Weights of a small GPT-style language model, trained from scratch on English Wikipedia: 2 heads of 32.
Each number is 128 + 24 x the weight over its row's rms, rounded and kept within 0 to 255. Layers, rows and columns count from 0. Numbers have three digits each. The size before them is the row's rms in percent of the matrix's.

# layer 7 MLP down (transposed), 128x64, rms 0.514, rows 98-127, columns 0-63
107:132100147182148138140151109082147137109153095129169154177151114144146165120116120142152131144105096107098130143144154120151116162095109119184146143131127127101092088119112106159144103136142118
102:143140165159147106136163153152140150123106094134117163147160109147121106138113121130107138161106075130130117156087157172143171155160116129146147134145101117104131177106122149140096178144122121
089:118106153139154122097172098140140113114112135167192145129126106093142100120138113117174102169155164070152100121141144112113115160107142118136136143121117126101135091166125114157101107113145131
096:098106123097124132095163153136139123164163114136174114131153132162151150089111095140149125123101100124130105156089144082149125120103101173137126109143172132130102125120127176161152146086127133
104:111129120152124140152147125136116188108141171155150156159085097118106116147118117156118169089136116108150140129152067111097119100123136157115129114156141107149139157137136095101106145085107152
120:139110136138110149113115107111177102113170145104124145131152096107174123122107133133110113133121153179141177145195130109127102118165130153109115121122119121146161139127143080171144164143130152
101:171113143164093119157130127133110169100119113101099120157156135132136125126150119141143141136148113123111140152141122143165151121079127126188117121135068095091082090126114119123145140156115170
119:107154135152127116087075123152172137196120160143128144175141140130135127135136115127099122179107123117091145133093115157146122123132145137148095112124166145085119123100103161158128126151110110
088:143124134175167119122121104094128164100117151130154122068150140123132103108154121153138156109130156146097143124147191101135161136151115103180139113111132141137142129115095093120079140104134142
106:150080109104107148124142140122107168172074073126097119121109122141153114100173115110181113159127084148130120142093131098127142130114125122124133107145107103101161108129159107116139158144119139
081:133135182079118138161142112138130120156165137123153130119072106103106157140121125123161099080163135122150117107094173130116108124125140151109140150142108084105134143106164154104152100107132152
104:108139135103043126100165122105116116156112158155124163136121090094126140135140101133134116134104125137133132134161134166134106104127140119112101076146096109148136143169109171134110140157094104
097:141152095151160128131133165134111122081109134121121158124127152093129115148142132154123114186157112134134148136149108138166114094165170193121107116143167117134109126133166127123096110157089149
091:139135233175148130178107129102141142149080153125110093112159122113106121143132093137133105138151144102095177133145138140112137136117124131149121122147141094131140142126151130134129108121128150
091:120133179129148136106112097127108122160132129139098085161144107089124154097114117105140146115111127103139165125129099124105142133133095177119128128122171136165076081109113140164118162105159153
104:115089110112159138134136133085132135160128079110131136119122116130089177131105137126110132172122140111129120096100100105077129086112159128111126114137064166146140114102107095150129101151104133
090:111145155151177146131107156157145116105132142142142146130095128166118176107124131180095097090129140125149092127192133159098155134081156134140133121123118146129123159137103166143117149134147135
121:141120094136135171152108138117097140084131121112119118103127131118161086178154124146137104111129103144152157120134123127142148188121122161178120087126091146155160110113100082101155122147131124
108:134137153134140123184141125144112156118128120137097143136133158087141136092123097173117088125130132115128128161096103119109141089151157122120098158153185132201152121160118147140139134123111152
092:140123091162148118118092137103155113132113129122132136136140141156104156134200161122129144101159132103109146141090111145120125193150114142119094148091110166154154116109123100118116089152123159
106:144133114112116127123103124173110119151129128116136124126148085126096131133103162094122153138139137094118118125120099123090124187130119079106118162138163157182077139112142113126076163119139157
096:144151081131149164125103136144125125176144155135163099138092130138141159131162106121136071139160131095077139149116142121129137120101146124146129170092153115137125151147144186127132105156111152
099:116090095097128087127144139172124166128114144170118119127133113160109114118145122122152137127165150054113144135114105096102136127138108139118151185166154162089118102146110130149139124131148147
100:130105097156138143110156091094112139136109139098108151122134141114128143120089145183138105083074138107127137120134093119159131123117125121095156159129183133138109129162094113139183154157133123
111:095122141130082126184139131122122124100133118121137106136175065133103160120146132141120114156145167108151074147111157112112123133114097106123100082145187098147140114118131143156132114120127134
090:090132138116126113109158140183085152140075117106122160090146107128143127120142124092104068187147115110121145109105156142162089112098145138153126143134119105118163107122130116125144145143143135
111:137116168115101161110135099102100134139179087144097101087169137182113083159143151122090098129158116135117166142129108103146125134156118150149104130084131121126133115122136116129095127122120159
111:147133136133113127104118105157163117138132116176148136094134170176157109143143135103066118118138152148082113111111160112122148134092165134168147164153139103115128103106135105154103105099131102
099:124133106166129126116155158116152149204138110129093142125131133123115115155100116137119141113100087128098142173183174135118142152173141162143131109122132083137129147110147142137135163106149106
100:141145149140120124132165102097133118118146140121148158137130093092091124147104122150088126074110144092126112093170111147114145084115100111111124130127209139165144107137137121142158140109138114
# layer 7 MLP up, 128x64, rms 0.343, rows 99-127, columns 0-63
104:146131150151128164095125120115122137107100157137130133166114161199139144087131189122125113127158101133149110122127145125111109121123145119119117174137088115130122154112107169150147128119191155
091:141118156096117092123141179148102143097076157120137128136133162120117113177138140124120156130129117135133088164152074124159132132142153128105127174153096130132125141118124130155158134181115085
098:168138125142117148150157132127128129130122171092081116158161100127112096134128143103102154108154160126122127120138081129121144131168147092101104144159095106153146064123102127134106082148133146
096:122070164140127129105099170111126129118103149140109068096115097168116158118131107136136135137132111143124155156138142120141103106172166113118142155113140097120105089137075093138148154108110140
100:095163129150112139144145171128166167150144138123130110114131123131113115092110132125144172087147124120119082099132103139173085117136145090090155122097084107142092114120104130128120106156088134
102:165143129159104144103119111126140147121113160098132146174118140097128174129129122110172171137116127092133120158125143141120109094096128090144172101125143153075143120100115135161136148112135072
113:126129124139117152189160118153163168123114115071145137121150152163147126117132112132185111141172143119136114134120101134131081094150112144109157160154119130129121076110110129113164122139096134
094:133165107088126128137136187138142107120132102120099127131055144123139124129088171116191117126112139138099114093110119138133110136155134166114108119154139120115157131140166105139158095153152123
106:119164130116092125140113120120137116112131167110118115125159138119112065152082087154100141125076121157120087131165125123119153133125161127143111139122152111115134067132127112131149154108093078
088:121132108169096105113145131092107140097110142167143125136171152115097155132148132125152100176094153159121116103134137116144121113121110100135115176175138110169089115113124103158136148138101171
101:127144102152127140121106100148142155111157145149161097121143094114094123134140157109146099165145113113149113143124160173091180156125167123138095137154167117121153110124124133198157124112116139
095:140140136081122150136130095132119100104156142141132117143108110136150108146161126089107117120097177143158085093167125144134122119161133111080121130113151166116102135134103183126162127074137142
097:129120119170100149150137136075094147158134134123125139154123122147147097145116211120139118119107144135106082135141124102175127115149123169124132160127159166165138139163151124112145112145151147
109:128114140149129062145147144146088134129085166099113123104133148132101148167095149099155126149136133171119145132134118103105137157122083165104180130106153105132133148105104123124161128167124138
103:136150109119101124153067111159149149116129164120111119136147078111139124143177131095143141132145106162111143154164169142159117158191116109155109119111145147159133146124112140119160098150127133
101:124129120113094099150124112110137129165152136126130130099121107128103084131134124106140155131086168158103128096131143122124131114154108087122142106086079133147130080118177140170137144164098080
101:132142134114131114107139129125149145113120144136167120112138115130085102099107139090146185130120156125153135169154155108115150102165147085153121130144105116116107099171170172104096165151120160
107:106157145144160153145120119156144123118124153137111080115150118138116143097102150130162089100057114115134139095165154142089118108107172088159136157116123110124128164147131136169139138103141140
100:103146140112139147152152117124163105131117186086144114109125186090113079135073102108131091165107131121151142140121119128121097111107111115177102166113128126138116149143147121138145153105115115
103:144120128137140112112144135100095122139130102162165132173165118145107141132135161147158097143144122124102114132098154129153108072152142100144082110163102105094117116138118156149171067128125109
094:165139120153108124166108114125132106130076182093119136131134125158140096064118118109108132101123081117152101128138126134128143138158121102157084150107122090113114115129122094166136175123145133
098:116142118120126095102098100112098167122132159124134139141126137140130166064138161141189091153167156102139148081135103121113127125143119149138129153136093139143127129169122160119105177130131147
094:168122078197116138134113087098126145090135126129129125132125091122094134137090138142139095161131155083172104134113111160120119154115139095171128156098119116107137152130125113147162121107121112
101:130098125110097104081160124069161158113158147128134131117165199142105149141149120149146158140098106148124132115109115121181121108144093165125126170123117126130137128147100160129144133120133146
098:122135117165182130129107090108136136173124150160124150134142146142159168120150126145135136155125135167149064150182103149134125098127074106095120120125127131111133105124176126132136156151132123
105:085161176103104087103132165108111113128127126126124110121119098084156154108144105079123140112085139122178104141152112115112102129131143107132124123110101076131152110133124157160155127117163147
112:132120142128126151115117170082126099148137120108113083148174153145127108130124103136122164121111149149100134125130073063107156110122110080137138176110083118119126101107128128117132161107142147
103:060109121133121102115135129091149109151121142091143093131120134133166130149148097111109124119103118087130120140126132133159130099089131129105112150114105101100126137148101129156215151163137128
096:148137103190116112108134166096124122137114127104120093154114102117105138126108117079156142130168127166093085158122124136152107156117139142123127153092149156155085133112078103094143130133118128